config.yaml
n_layer: 10
d_model: 320
n_head: 5
n_kv_head: 5
head_dim: 64
d_mlp: 1280
vocab_size: 16384
activation: "squared_relu"
norm: "rmsnorm"
norm_place: "pre"
norm_eps: 1e-05
positions: "rope"
rope_base: 10000.0
rope_fraction: 0.75
qk_norm: true
attn_scale: 0.153
bias: "all"
tie_embeddings: false
parallel_block: false
extras: ["capped logits"]
init: "normal"
init_std_qkv: 0.0261
init_std_o: 0.00583
init_std_up: 0.0261
init_std_down: 0.00292
optimizer: "adamw"
lr: 0.00248
beta1: 0.95
beta2: 0.99
weight_decay: 0.033
lr_head: 0.00809
warmup_steps: 205
schedule: "wsd"
decay_fraction: 0.454
decay_shape: "linear"
final_lr_fraction: 0.0
batch_tokens: 65536
seq_len: 512
doc_mask: true
train_tokens: 578300000
steps: 8825
dataset: "wikipedia_en"
Each number is 500 + 25 x the weight over its row's rms, rounded and kept within 0 to 999. Layers, rows and columns count from 0. Numbers have three digits each. The size before them is the row's rms in percent of the matrix's.

# layer 3 MLP down (transposed), 1280x320, rms 0.0705, rows 389-594, columns 192-223
194:540483497465517480517523526516550461491454500493469471544478499481512475481506534493490556491542
144:505510540526494489503425520518536513454487473485478494489530461498443486516519496463471465500514
019:500507511526516509530457515509501504462528503508441512493485471504475541492509494519512508511486
034:543465527489503480529501484518502494522507466502476523497550503508500539466488498478479469529536
052:494505515517519489491509522503463507503496482497525504489498501530487495495491491494488505520481
037:470469529521484482546458489503504509494523484519500485517534448487483512472502500513545509489499
040:484486526474494428551477459510488492502526498494479532518524509539465471467485520463494453498485
016:508503476495469500514484493456496500508499487553501500508499484517495497477518535514498506473497
053:554507501497495531472434469463478450499507486485492534488499494478487485509498516493509480480474
234:504518546518499506517486509505519517468465540511487479514490499475516543515455514481502501524492
021:472485522507462531554444510531544536492522522512518494464484498501492490501537517497490508497490
035:486500457533512529515499521475484511526498434559468520511475450483468503463541488498549456513474
020:487475518531464549527490490524522493453496520502413516518496477466465528491517489532509511486484
048:517486519520548486505492456468498529506460438522527511479510506527514469488536468533484477456497
017:499506503560492518534508514502484529492473542505496496456545505533498508489535442530483502505496
009:467459535538478540509495502495519495495551472509478462483504464542489517474523492521515491476500
049:504479539549458500489461523518523531502484541520513501496553470486498477512528466498525482488524
010:507489555518471450517527481513553438492520431515473460526532451519527516499525503511512513484505
016:472515516576481461502464496504477481541506505512482488521497485524576533479522497525512514484526
012:485463515501473505516517488509502457525540479516464471489514439494492507495507571506515488458495
042:489497477474557521509509515456472494526508473484500504501486491501513510515492468502514489548490
056:479532502507523489528538487539549465538472542477449508516473517501505475480450538503471515495494
162:504487468491512462512482519462497515504494447479511524522490493488518515511506482511479494508503
222:475480483504508496524455521473534497503526491522531502568493526504517507467520498457509499447486
027:488486502527500573499463504499469495467476495490468499499522466477442510478521496495489510502493
035:490520495507483513508510526529514487503471494520464521507500533529519494465491524524513495452553
011:482477516532477527528476490527521496496495497513445472444501443532482509484537491532513506490472
019:517504537494494506502476531515523502454487505496469493504558470484504512520501553488485530493498
023:487467507498447504537531459494500464501456468523474522509461463487531504494498495521515508496496
011:495474530527479521519505495516530456485503485523478480506514451520503508464536476531512494488501
025:522500509488468483535469515508473452519539500514478524440544465513483470527538500526463480508500
021:479498536500496504494508479465524457506453513494472485512530486486519514509527509508515524452520
048:508498498475484502489511504522526508506503523523521493534472545479457503464518519496509487488509
012:487465524532477540508529521527520467487509504536462495454504465483488505501524460532499520512477
041:522524458507502494470508498489525498507494475522489522576513547565541517502520497548479493523478
184:446474509548510510472475536486488518487485510504506512498510536484506523482498508491552497515524
027:502490517502496519502444492489507510494474497492510473513511496493519502496486499491520483505513
046:494509481500489473535512477434516493518508515521450471490500499485474529463484499529556485504486
038:495490505491521479542480502522526498441538535493486527512499489461470481509512537486510472502498
168:509505503513508513505505478496498469472494483519509524519490478495493496506483522514491524520511
026:481529513521472526494475518503530513481490514530482499490462494525473505530498485513499494482453
047:490522504539490494504504473495488470479551494461444505514509515514490556457511456516503520515472
041:528508465522521487491469525476502513471505499537496499514579463533488533532510486520484532517495
025:492542544482456468499504528487516461491516495539459524507504498508549580502494553525497516490484
207:510489512512475515482505527520496480474489509496519553499449460453524497481520507462462493430501
032:482445490502479526528506499513529547533484456485494467477474490505504526490509548484504492477463
011:477475557496480491531502491527556470515520442526466474502516467510511523477524493518516497461496
214:460503504511479463505474502452524517508466481465479525528530504506506495521502537502498536510525
197:542514531499458540460476497449477476496465483527462509516457517493473523525498504513533475498495
016:508464514522455521523465490507499488497506516499453505469531496513477499509538490544490501490433
204:499510511525493485475515475500479483498476523523514493480516487555493477490506485515505485508494
019:494496522507481531499466481507480455474521466491535518483520488510489529502484462523505488495538
205:513519507480513515523496505443509532475495460487504492528518486504497510486488485496519513485505
037:481493511528467472530535504470484457499519505552520498519542490515506510520521483514472528516526
053:507500499504498473495455498451499481475518506491496502501495492466530534523492515507490530502504
044:526518520513463508423524555495549487524529486522485511421515524540498467534497479555514485479508
051:520478477477471538467489509465441501505553498485456479480477537495492469509506484497513506472528
213:494493516503492516521484509433494531485492472493511521498493506489476496503502487504508525476472
025:508508481484465526523559501485521487497495499507469517547512491500517513472514493563444525478505
041:480508478510462497498550490477496472539516481503501447502478443537540522505456494557512517513502
203:489545492484521464506507505545537455483512521513515440545541544495480456504502499531518475446530
206:544498514488541522509523494506474466516478503502512524476489491484456470467482515554484490475571
012:488494517531512522516510498508548493516488566506488486493493481522505532481515595545532505520480
022:548454514509467483512495500518510478496506486500474500482503515510548496466523517508507529479481
026:508489480497499512522509458473526508479507490493482523487524426515540458512490518485499545434479
012:499499431502494497499500520484491510530508499508499463480492488462489539491493499493491476504487
028:549505507504511501485538523492508464503487517482472487501521482467491512528475518492494525503511
010:494486507513480478510474501501513481544514465531478489568515430506471517477493538523510505531495
054:489500475506507468485490436534545512502478500499498469523540465545536490507455567509481490564512
021:498484481518501506493501491435481484515468476523495518539484472559536507499516477538490501490461
011:491494501518490546513515498488542464510502462546478473495507462505518515497523472525510514481498
015:479498495537508510555517486576514501495504483529487494502497526552481516482501487533491520465498
014:483499535545503501538488497522519473481501501531404487481480469482478530475523480535517485510487
035:512526512502471499480466503506482467457531485484427509520465467510504517520488537528478503490477
022:485513477515450477534474480478514424552501494513487490570452496544514487464522509552507467459483
022:459467471495514484493514524538492495529523490501511436532526480530485484464480494459488493515528
232:459529498499531473490536483477513499494490514476485484500484517506486508465514527492507511489507
012:499494506518461482525504485518531464485518464524473470525539470520507521484504479565497504466532
037:511477491510508488474565491467545455518551476520487532565468487487537489484519494504534526466484
047:536526475493518490493510508475470516493509503505475510532490453526500472516451491507498516508531
044:470477550455480483480501493518495473498506512513448470526493505476511480523489496516468534457472
207:502471500501507543492479516510520447487505475481493494518455501502511514533455448461509527510480
011:494467512524498541515492482536509492531520469523470441495496443509504510467502527512502501481513
061:507474525519516519484513490507478527504507502516480501524532489482506508530442499519508523479500
204:525513489494473533533464502524486482509519489479513480474536474504509509481474473489466509517485
032:503493488483510542461522500496495496500460492512460522528530499480488497515507447528535506490508
050:529553461512489511508500467491513510488498501498521503501515477556535502446451465504519484505501
032:506516509496495522505519501445506496484465481482528483494471479477508466493536501548494529512518
218:471450499517479517492513493508534509500507463513500454475495469493505517494490521517495494496499
018:513488490492546535509501494470503493538471506507489493472472496531502571503535473512497500518476
020:499495528524479503488466530463483481559489512477470500494539488508497515519528532491497504496491
014:510467521507494530510501509497512471487522457505448473493460455495542537500513467538517500464486
038:508502514504524552491483508444456488496467460501445498490478501531525539521513465527527504503450
013:476490504547486528482433510528550502492463500498485523445517468491471530490507523516490485521483
014:515498513505493444500504496534488450485531454522486495510511457530532508479502565524510442487500
018:448496473516498559556462502492513534494483466504512518500482446500469489504542461520484519501524
049:515498505508480545514485515481515498504472481462451444485562488503482491487497495553497514480478
061:486501479516441510524504541497507505476514456483500489534512487496510539508463472531491494508471
051:528522495487480498504491499519470521453460512548511486501495497526464465516554520476490511474481
045:488508490542461536539494519490466546459483481485508489499517487472512510497439437547461539493497
021:498480504505533504468508499496497494476420489523490485495550462477537484498522517465473520497501
039:548494505489531529479515517515485454483482510497526483593532497491465462476489513495499472485505
015:522501482557499568514513491422486491537438490516486503477484464536524502507512442585477519501486
030:522502491472507465489533517452499483533497508493481494490524499497517506513477517492515500445507
016:487497515516487550511482506489504494472516488496417503489496473484451529500487478526478502529466
034:494564476527503488467533495461487503516461539521515495455579458515531483482525496543505472473495
022:526499525522480449519484503553541431505538510534449495505525492507499509491486539525500530450500
011:483462505541463540509529505457526454510500448515473481512504437497487517499529476563503506466495
056:515471504546482494503554544503539466474545498521525515506504531503504511501500502519477552477536
039:507551476484454483505531459538491471503555510523491450485457487523549473463494512533545459451542
238:518483503491512460537519475516505505485553475519485543538508473492542515536502481476527482455491
029:449470513505560508528497479495494466484477442481462506504481482519512493512500504513526482486446
041:494498474493507505500501549485532519513465506508474445516460448493494500480449483521502521537448
023:436507540525465504523531480531488517476496533483522486491495506523509422480518496514517476468504
021:478523501520500532530466518499482525483491488494513498504476486503490504526505480508505499500537
037:501542518487501479521543564531510468488520519487511457496500485462483531464481543484508540549527
037:517536485536505515529526481473473506534441510510486519493506482541526476518531463519520473489475
022:508485519473534490524541491497509492514552457530454501531504486509515534503507519503528505500471
041:480490510506507492510479505490463505468489467514498523519490444503535503503465465528477499505473
022:492502517512474512497548502465503452551511494508490502495453479541521465538488460523500469505513
011:487493531512516509508498502490528465470496485522450466516531465502489505488526482534483504491507
017:515496496536497556528493506485470487484482477469477517511535477492497490487491477543500515500540
021:512481498503477501523502495478511481466517464520452511537480460476463507510504503503508488498487
021:517515497492506503539491508503517524446455513507503498498545467503492518504508511515487512503487
047:495552487514529531516528514511509514485465496485510475466469493531483509520505521514548517529499
043:490487522508499527507485457500477485528495540540510525448517485474485479504555505513521503492519
015:502495506529483504540499471495533443498506496487434481503446464486480523494517514532514504461439
021:519542511500499528510484498489517493487459485530510487495570477521501491469499479516513517490502
217:494496487476481520484496455518475530507463543532525489480510527531504499485496546535469461530503
237:513503533502499474516509494474538476464538509495446522505501481479528489535487506523521513443510
046:442494484514480528541510483507508498501495504494493499495393502504475516496445489527517483480497
041:518499500528500492546476516453521478500527489493497492491543481472530452508517503529506525468552
024:513516505511562521531575521497499500452485526475512528504520489445502480531481514519476538521506
029:469539527526493520456486487523512463515466527476520484514538490503526510473496496477525479469515
040:546525552516500472498499501486459490516493476524498489494514457494461492497502518518481488502548
223:469500523504530534526526465520510502494439500512486509529510502499490515467476551509497489517459
226:539493488516490492484452550490493509448470472491481449503502520504497477483517530554511508517495
011:492469503545488544519499486514542446499505466516445475487507467521502527491555480512505485489490
221:533555491472488531504521458489485492470478522529472529510475478508458479495504520448476509489531
020:520494469514498548501523507507520469519483524508462518515497488506512522499495488497458540449491
017:486447507523529517530518469505523453504494509564449495499526428505501503503503479514515510518464
179:470505509514504492536480500498495483485525563497500515561510495514512493486457488540515487516448
047:502488541531497541512484480474474524511462512560509520512486433494529598495524509504472515522484
043:500475515514463512506511474411518488545501507520466494475541458506508496496471469523520509515489
031:533532506498527478464501515514479445502534484512468486485494498552520513501470514485505485479454
011:469480512558482534530505489517522480479496479518459490495518445500480522489531460540503511492496
020:445472498516533515548496484486542467463499488502472475573527494506469532482529493518500503505532
247:534511558502471486479501507501517540458477478475511487489475499474496522452460519488533512482491
205:492451503519495533506484474496545463534459514529482459539473520522471493497502540480521531491520
021:527482544512490535483481503540547489494537506510457488472479475484500520488499496508516492488453
020:522499504509502546504512528497502496464523483546497495520521457512495491488530490513491522514510
054:523477461507462498498471512484496478506513496482480501468477482515497494494540504500503530495453
028:516513536504539489496476503501520488481448501526482493475548489457513502519514521500477538501497
047:452497513507488514504507488462491488476490518475503517487507450539486481474529499500530508440499
037:502514518506486499504496591502498494483472484484496539462513457483499480468507504484504500471507
010:512490529512498480543507521540545459472503481535478476520501472506485510479528531514491491502500
183:463495485473519529520513474531530459500503480550508543542506475473512504522529499513506542523470
041:500488477524517540497470481476486528510469462530536511488478510523514476475496514530522528475501
085:535516490502539511498508474508470519484511422541512513470440506478521504488497507530498481535487
012:473482518523470556538505488522509534490500482510483487496507468518496512489509536508532487499492
014:508494518509464482501519518527503448503522520530486485498519455513513522489504430523478477502537
232:473507499516480481527488478471526468505468534525490516471489500521472474513466524520496550467534
045:515526460490517494501526493517483495476476495466471508515527475499512492514453531507491513465516
012:487484535528470500514513494533528473505460461511461461504507474515500540500517493514520491477476
064:517483489493439526499540517499490458512520491515519520521473495527501502451520484496478454478494
011:494482484506484508512496509495534466500511456507470477543496476502512533482517572545518499486512
026:528526515497501512500478529472515468528469487504505492511464465510488556465525498506484501477476
018:491510510503481513498495521473504543495517568502490500489484493542493542467521505516508468451422
036:509520548500511513564487517507484485531533480516456465537497505509508513555561506515498512506477
013:479494507542501575504475536490520483473467518490513494480503435503504492497477495543496489482484
012:496492477575482533535529483519503502543490490511494478467489480513516519475520429552513503500482
037:468476501516531571500491533471537470512503484542468512488489501479484503504556483560541528493480
021:484482498513471503500502546508508476471513530498464501487533441508495551526495519507496494503447
032:469525529548460514497516504437527483521477539479491499473502518518493484474516483546510499471500
044:553500528505510523523479514524556528516485476520517478522512509482491472467511549461522495486493
009:477493522530484519511491501492523463497504466550457471483528450494501534502527529527511490500501
059:461519516503542501493518513464495457469491497490503527464500461512487505506498473472493485500457
169:491493481500503491514514482490503486490489508490502538522485497487507520528508552509486519523523
181:468527506500526502522463509489548502497489484493473555492479489468494500520520551488481496494483
015:493463490518506551508516511467477506541485497500495485543514479497488501490559485536504522478496
030:513517525487495513503500536488525487443500504491495494516525477478517537529487514515502533475493
011:482482514542490526531494499511534480510504458520471473483467476508491527480531451529507477479484
030:514468533536499508510491502522502482521476486474480460523519504475453486531501495483530501496536
223:572477487487491522522492553512493515475465502457503518476507485494509556519482543516487491503466
014:481493504501479523511448530509523490528465496507487482510489481540507513497470478504457501503460
197:504507507508497493504479483505511513502493485492484485523496468517511467473509473509546493499536
211:534519486516502481486520509485466492540514482460449529555556473493477487514495458528512526513524
024:529485516513486522508483497500493484598431513524487516549555493497467498493483487489516521525492
062:479509512507493481499526512514521495479481540478490527474503513478518494510487497512488519493473
059:536496516522487496471511507494488452521547476510508472489504503552507503579507505496512484475529
247:512515472485484502511502514529473482464494470533502527480537488546518487448511506484454454482494
011:496497517524484517524515487507520456501497442527454469503516458517472534481544505535520488500488
048:483485522435494500508473511493502484492482480462485494511532534516520523519496501525520514492488
035:502534514497500530527471497537501511460474538531459479490513487493484484527507495530556481494475
029:494510521519527488501518500479517489510497449481497492479573460512494494494495493499527505464494
024:484511498528518559496415493490484481493449448496505519544496482505458504487513470505484522478499
016:505481518526472578519484506518504471466492516489436507496504479487482510515496473528503507497496
048:533535487543511512491474498496511530525489546511500526486510475495526510520503494498476467507477
010:501466501562503551510476503533504462500523453505495490473507479501499499499494500501501488486480
013:512472508545495506528475493511534474485500472512437483481468454502500532494555530519514486480426
015:470468500490491537525467477499529511475469465505482505508488471475471523480499562481502489496476
015:457498518540513501543502501463505532488498486463487475512478477519476515506480506572478503518548
185:489474507495482514492480544478496516518469508485472524484494458527454519520504485439484517514498
035:484515511556508554537501527493469519521471519456478494490473498499491548509508505503451508522514
207:449493507475544511498489478560497451515483481496481445512521507480499529497462522483493542499505
214:486515497534490483518499493490500535487515458524459533492482450445489503516498459523503502505445
# layer 3 MLP up, 1280x320, rms 0.0779, rows 390-594, columns 192-223
158:474525462467511479481549473496454489527521520501536491536497526502557493500497527528484493542502
030:521492491471508496482477465510503514555466529482520538494517501515424505515484540502495474517469
041:498505535503517504530518461486521503482482486481527501463504507435508492482506461515533483503507
049:504481506483529460496521480507513498512494488471500506479515482425451481479515501501513513531475
039:511534532478530475487494517476482489493507494484498524502455534454506508496501509495474546486546
040:512484521497526494545493490489506529517460502441485460474506503470484482498493495541488501491507
029:458513508494474499509517474486480486506452509490469541492490505444518521504493480527494492518514
048:486509502530531504528512429511533473523461470447499501483495515506495511487517527542503503528522
235:519504496472479469496497524499501483525489515550458492495456513472529474507524518480497490476482
031:491478486502485508497516509539498522470509493490479489535520508505486499511496506501499502518537
042:501510531495528535495491490511510505500471495476501515512526481484479496519475477504500491519488
033:510522482495532504494490511487500552550454521491490483461470505511507487524483488510468507495490
049:495521519506484483487537466519483496478496532510495484520490500470485482530477487535541505487516
033:460467526504500505519487481518487482547486478491512516470469528444480472505489516489517461457536
029:510494574521488511511477545468483459489478523502492488483489533460472494486506481492523485512505
043:438494510501522442520486476452502446523541474486481546473489522466489515505529511514499495561494
031:500524483491484533515512516483453490511477500480502491499462512517461495498514473519531470511477
030:511523522548506482517471465518523490508489471481523507472549488443474529502518464532507494522457
032:494508502514519463513496476527504507492485534484511525519479523436516474487461499477507505523503
049:497518497515515482526483472498514482510472505499441490465501501461442545498538476523544496502509
045:534493489481469494474510511486489494516498511449532505494510492494516431498547479491554487498476
180:481510506474512515513532498558524476500489536497531472509497524510470497498470479508508506527516
222:488512481500545462456482484502503476478486520464499503485475511460526495512515471509505502467521
034:506475489529544501482489510479518525529467517438527483503488475503538442495518526561530526460497
031:524506497486490521502527500486519515492466523481523541530467505456526494499520461559511477497508
028:479521442519544493506483532506467511530536480481515526461477473433496461505519519479506467514504
029:463477499515515496476463474499505505523504497462540510467527579460480509483485499497502491473513
029:495482502532516482491511486497492486486502486488530488460517487456499541525500495498528492478474
029:513493505530498467523509482493505543532485496471492484497513543472486483458540507463519503504521
035:509487487503512484470515449522528497510493509515538515489462466464484471527528503498537480509503
035:445496485457519502500509476491534481517437506502502500474507516466499487429520478531533474544510
048:532487500506502467525538495481483510499489488506527476503529493460518502506501471528536511479492
029:513500480504527499489515510532448486529499490491541510524489517497508482483506529460470468496532
048:527480485485470535524494464489526500532506497497522510514520521489450510507511513466482481507488
184:554549473474511502493514499520513510528499511475495489481527520484434496524489491499471467463472
035:559449514510497473506512501487488516504461434520477468454504529419495512485532478496512485495473
043:478526550506509515509538517505498488488511509469537512518500516447490452489512512478498509483528
043:472522521526519513499472451501493544483509475467522478466475479515484493495471468504544456538492
179:500495483484438513534454529542523480471503507530483494497511499489496530498507526476519541441516
032:458525492493538488482496511473492492482461539500530486500488506487476499492526521515527496480498
043:441502533517451534526493499520572514521465463460479462458488517506520477507521518498510509481507
042:500499535528504495478470489524504529509485492508476516476459509463515526503518484513511496497493
036:490516503532498505532494448519516504497514499466494521520517572489474538474496496522462501476519
207:540489496481477479450521501469502512488462512510474507532494522480543480449522529478473545529495
038:484505493482508473504488464485505512488516516526480565464520551443504480456486512519553488485539
034:486501452500515511516500505517504486509529491493485484486498499457488483497522502529559492529488
211:507515507511505508518514502487471547488483500500528502482468506473477519502510468479504483502469
199:511479489497474502504500476529477525517529504496474499474486495513486479533555571529528477446495
028:511509507509519480482501494530473507486509465514477483504510507467504461499527472493510522487472
201:469494511456493479522496522508487504494494527509504527522521515474496490481485438540525507543504
033:509535485513493505514461482485560530491487514504521487492515503487481505496512526527491520482507
186:492509488469467485540508476474447517472500488474512488457477498510527488509542494490517494470494
050:510524523490470477495487475500515496488484479445512491497496516484461516488479490521478486482515
043:491486517509494508514515443485509460508502476494470501486507476476501535492508498537526501506524
042:484495493464443474515489500520588480500489504476503459462496506465464522465527485493513506523498
050:499494500494480507517510502493528485471489516497479448478508513442461528491511475533556493514467
196:474515521518462469521523478498496497503488493480520495496512499499496518500535485464524484528482
039:519518512515507504510476479517502470528481513500519472457501505478511441503487504525538497495501
041:518530514473496491521542488481501503505479506473505504497547507467487510513505531465522471500496
200:492518536493494520487456494488509505469479517536480546458451517494480520476563507518523483517482
197:491434522489568517477482466497507515475490492467469499480478498461478540488470533508502539483515
031:528459504492484478480544477502495465511496479488532497481449504427491464520500507501541514475498
041:485453509520495499514508459533528494522467487539498502489561476453443513470520499513501513522504
041:481494456487501497505500526489498498512471504508484434454517480500472509516498498519487460462465
033:537489530490552502499482511528549515507560522513493486507474541488480466525524492470543481483524
040:478489497508471473519507503480525478441515545511517456500563482507503498474501522529553475492506
028:501482487477489499497587505500506552473480492461519521512468515473526457487505531508500527491501
049:502504483487497502516499500479499477527475470534530517541486507504455480534500504497556475504497
033:463482493504499454515492485444489497488470512461507487486490519459533504506519507501537500499488
029:515508499521495503484495479496534487550517487520509496499461494434554494484517482516508501521468
035:514533482519503512490487498498522524547461507465495456509468493492461481509498490508513469511498
030:460488519534526457532516525479514518528537480471497532479502496465501530477497483477486482529473
038:450533529532521487483529474494487494498456464474517535488494535457509480502496501544481474490499
035:502464512503497511512500490451558462487490514501481479490545486433520499490539504500535499469497
040:517478518507451454500464443515547528536509512454508463481511491494522495467509503516508493519512
232:511501487474463461508506547481518453461514503452457521510458486498453503499468477544486470485520
029:495516480510483520487522468492492480516476507479505465466486476445489513472533521521479462495502
038:532477530479503477461472472468493477516455509521512492477572504459479519491487514530525477481470
038:515467490523505494533489485485492495516505512495529478523530500507553494430455523502533491468464
041:501488509566502483511480493499507507513482500511507494469508538514481484529495474533509528529524
190:500524558490494510464472525470476483499474500496516490502492499466521508487474469489493531495503
037:448508530506517510515527480486553498517540505487499505503502512463489493475535510480536500507482
049:508506480478533504522523492517518515512492488487499442450481539547458487491524527565560492496482
184:515533501504510519527508430513465448471530471515487542487478455517500494446477492480509518507483
033:514490541533490502512478485499501493470485521489481466496457506506524531454508497479559497471485
040:499510508465498508477507546468517477522545481499518481479501515490464522509530487536509484508496
047:467456538486527494500494510534526525531471525472498467475497505477461514483474513541519467433499
212:511496501478458512530474487513501502473511487500491489506462494449459482456515513487516506516494
034:533480493506523452466518484503536509499486530483502477462522499382458511463555503532525482491473
030:447501486533508491496517489460506518471488513486536525472487508492492485493507504534537484524507
032:529553511518525468494473483511509512554506509509469429495480492514483487502523475479523502520503
045:490531484516518481441502530499528511518532537478524527521519529459480472513493476517515521530482
031:512457467508517473492493497509531452546511482456492452478516540483494527494500517508552507494506
032:504476519511518463497525442504495503521494485514496478474503526448418488486488461502511506505547
031:504477499494483523495510526523480418518483508498544467439521469462445521499492509530494474509513
042:535516506456489466519495500505501497508463473472519492467531487492501479500509463478508488517496
065:500494486509512510462463473555523466486512507493470488490480492487513548517514494492500517495492
047:505495505472518473502504476489495508495506479428521500510485491470448492516473459523487484541493
052:493493494482510487557480477479525483483445526462526512500492537496504494475521511503547494521504
037:516492503499522474476504465506501519506468508481486481482541495516510451529522487531545502494520
045:531458524500502514535502463528494503519476487503484484477483509476500540447529492531527502507503
030:450481503524490513516495470513495507524529506506516523508507542487485523498499505523525506531502
040:517500513511497539524522463500510462517490501523517459465526464468423507516515504488504495520520
032:529509517522494486519504551500517477532472465496476518552445491484547465472493527520505496543505
048:494501496490499480514513514502513496536555489474475472443509497452500473515541497499519500548488
036:521517542485480510513483485508481448498498462524527459495515505478504518472546507543564463522534
033:489488494507559513486533453468517472505478510522547506495506514504469502508469482496470523516542
052:513484546494527483500505477502476513507484504522496505479525533472494510520510504513524505488528
036:523508500490528463502517493489507505484482488501474506476493518437527503460521491538491459531505
231:492463466514484481557489497505475444454563505485464511454501456497535468490553457545508501504494
034:493502519513488468511488473505493505526457494494524503517532487474492496516496524534524493509561
047:514512522512486489472519458503504507502512517506587539479476526493502504490539480510495446490477
032:518467499515523488546465497526491474506495472501507513476531500482501500513509489514508501520498
030:523508530489482523476529455451519537457472509490482487475503468485495491490478475497524540527470
044:480484512542546499516507491484513467511512519465540520468494534436498474497485517506511495507492
047:495478511524528485524532486497526472518502481468506510457499530464486472508499488527515468478516
034:486509501491512503514561509486513453510488477456516496488520518502511486492510487497541479502531
045:524499506547500489510487465526558472505492454489486506493476513461521462560510483503497524529478
043:483542505553510480518478457510527501521448520481509523492508496492509495492535503523557481512497
030:528519450473490517508522445460487511503501522508457488489544498473483517476515501532512508517493
032:522506511527472481525453491561530495483450493520512484549493478511491477508485495515489453470520
029:481523548472525477466484491470521511489514492520532499507503541450471484476507482504507472512478
034:469489531516504492497515474490548497531459529489495499476496486471500467489521476536536448494528
039:505457517505524491494494515508507496523483519487519471487491501473471503454479518535537492521476
039:498463531477462503511490499501519520459498493500523491510477492511499452513537508521504500526507
030:514510523528471475513564482519509535482516516515488502489527564475473495464522494472506499474479
034:462533493490485450509500486514516472481481522501476509467539493487480504435479477531500464518480
223:481498513529481495537487487492475489449499511539498495533498532477537475485495513485507567488506
219:495453499522515511558526476486416464539508466502499469456419466501521496513531495497504488491505
045:461495533505459490450512501542480462502518502489495517531497474448473489455484500559483482504531
042:481515506531529482496500447481514529554489520468473494474490524492455517477480477542536487521488
031:522474482529545520495499511490503537478498506484522486555463471474506507481517526492507468539484
041:510490486496503447541504490460491493513465505514550505481516497479518493476509507510511504506520
041:495513495491491500583511431479549486447463504489476496481510482494466497489513474530555510512512
219:481531502533539494525519455516475511507520452493494515454511513507474519483500516538512462527509
207:531498496505488478471531505497472493479434516488476428489489519519505478484524514542489512473486
028:494519516510492489542530463497513506541477517499506488511487517494522493484515498542511475479485
215:493558487477536480459533466473494520520461470501473492467515465561498502485547531527466516530501
036:463494505550493446473485496506538473516486477494493471485500556450513468477544491507527507484546
030:519532483427540479506557503504537536518548505489508482495484567490495481492511464520535499522481
190:500517472487515496494470513516530496517459513498540531503458473503502472527478479526530499495494
048:499499503522529473484502451509479503537497523461499508462502543435509499489511512521502485467522
042:503478509508487478515477503506480494479458477511499513499509496506497496501472503457527517474513
040:466508506503502480533497479504523516493482511482510529459480513446480536497518521533563513512523
028:522490519556501515488529480480495486553455517443496470495501508469515458512514477512505495488511
033:513502492520525411516489490500500485527461528526499503463491507455486507472514452535523490487472
217:513508517492519491530528477548491473531517495478483468519469489483468521526500547490541492566478
212:514531516459496498514516514443508534513522508496523488498518514493534500503531527503492491502521
031:521509494518549467518492518483464541465466495487512519475456516504516474508511471487488489536499
032:521492513496502517465480500457490494508494465482514467494454552513515528489512538523513477491529
042:443484490491474483510494533492487496527487484452503506511482541482491498473503482510499470450467
033:496477496500525485477481497520482510498472482501522512459562513495483537478538512548518490525536
041:498494532500504476511515458526507500492476486512549498475516525461499452496568445515511515501554
036:494494507512518476543472486492502522517461544450530527483494518478460498511500486490475490515473
044:529481495453496511498506531549525510513516487517461514448486522476455501493529476483536507487541
182:511506508497493489503468506513516546483507485464532491481492531438479511487498499496507489490520
043:537512495491522491457501490522523494547471473463477495479475495518516499476521465506526511511491
077:493443487468471473530503529491501431510519490473521541488523495496510500450488523513483500469502
030:475490500542536497526506475440506573485522512505522507486478501525449492507500512487517503451516
034:517526522501526501467501473510522460533511505541493470478515496484507526508530541494539499470459
226:436486495491491476524523475523502449473496455494503500478534481491538468520513468498515498493443
043:452481545519503483503487486513496447511502494527500523489502484491500502483497500509483478545510
033:516497497498483486515542466518502486522498484483523509489531507510503482484521516517480501528524
063:484460484468537505520488505514502493526447494474562538454526486497493453497524490488502476513461
030:490518545520528468543565517500486542462526504511484492458524542463500519499460506464510466496527
031:490512525525471536519458450482466455507485458472506490543482518469482501507455480537510500523479
032:435501500495557464540513488485486507465478492418513533468507522441477517489470485546510438518503
042:445496483497469505497509450491506468517491487469499495512470501482507496518513512539536495487468
030:481574509481492483493485490522490511502509515521503439528487475511510464474474459481485487513503
031:454507518571494447514500492519533517471515449447502502495494503456435477553482501511503489493501
056:504482477545509486489467485514512519497515497467502483535515483493519486479553509483533515474491
032:518486483523493471494504491485545482479532489475512495510487533491510490477538445507513500447471
044:504462527452484518490508455505498514508508498504533484468532504439489540506495532528501482530514
044:501474483506517498556519486475482505519471473450523517491519512468486519462512507485523469559479
028:494541492521515499533512484452517498526509508492480488522471501470458473509555487495508481502518
051:505461471492492493549507477510500487499482514480508488499512482477486469544459496460497468472524
185:512513530510479527488484471509501497478519491506448440510517463523487493475524498472513461480492
174:542533503507514505470492499520516517490509486506537533479537517496479495509447462482508508469490
035:486454500476511513510528486517516518493501502460505507443502489480504512473497482536507516459478
035:477479538526439492532495497506513493505545477546495508477495476488496545464519485543496485503498
029:496515504497472484531539485482498499504499526507500467510480497479529478458497511517467505505493
032:505467528514583529533492529528478520494477474468499493482504466473480488494552526488535510495506
223:542487493509440492509521498526475501536478502470484447482533458532460495540485475535455460505519
032:482485500492581456550543507474506484494506531465482504464504502446498490480523498502511512501533
199:503496479498484486460517506473496536515505517531483512477460510520526478511515469463482471503467
212:491553509482480488479499511536489496501518478479511527471500533530459535507516523484501514480523
038:480466524509511475549496508480505521507516489506473483464536508492477503511528504492482461476484
055:465487528499489504532499470506518478502483518513509494484529552482506503451516485543519482480526
045:523503495495524498502512513499510474488401483482520503483488515541475501515518482483505492511534
243:497516486511489493505533481519488485498509510519526480486495477503532482491506512499483501540464
031:499507524497486473504496464527494495500535494508512511479475501506520475502473491492512462485499
042:511447537560502544528552451495499521489491454471482495491499523465498494532501518487492506497499
047:507498499485505457515489470511552483531462521447503480458470531465477490512507469481504497491496
031:485509506541506508527517471510492488517492488476522499456496496402477507519477481541476500524507
034:476511510504497519506548521500514535541483512432496501485520505472463440463503438492485504515517
028:480518463453534469545532485468539524520451512486482490478463513498474440456508500473521516495481
043:514496542499477486525519488500492484524505503497499448497485507477451521503496452548500480482507
031:509513482540541490513543478503494477518443523524511527487508516479484512512523524533521512510524
029:494523481513520455489493510496521540539483481501492475456507507505504503469485480495498460513546
032:520518508530492507504531552493557484518531509472485487462529527414546492482491457497546488477527
030:501498488497527483544495493460499504536475469498488456492534497459467514482501469506497503506494
196:472482441508477500472504463536447477502491487504505508522502477515532507480537486547499496526499
037:506543517534519462486486513485494485571466471482478515493489490501511486472523519491529479479508
216:486476516469505488460493508516533531517507501462557483468474534439490529542512498454516492493468
210:502487516540485456457489492474500501510509482514485504458502481477515490470467467516459501456531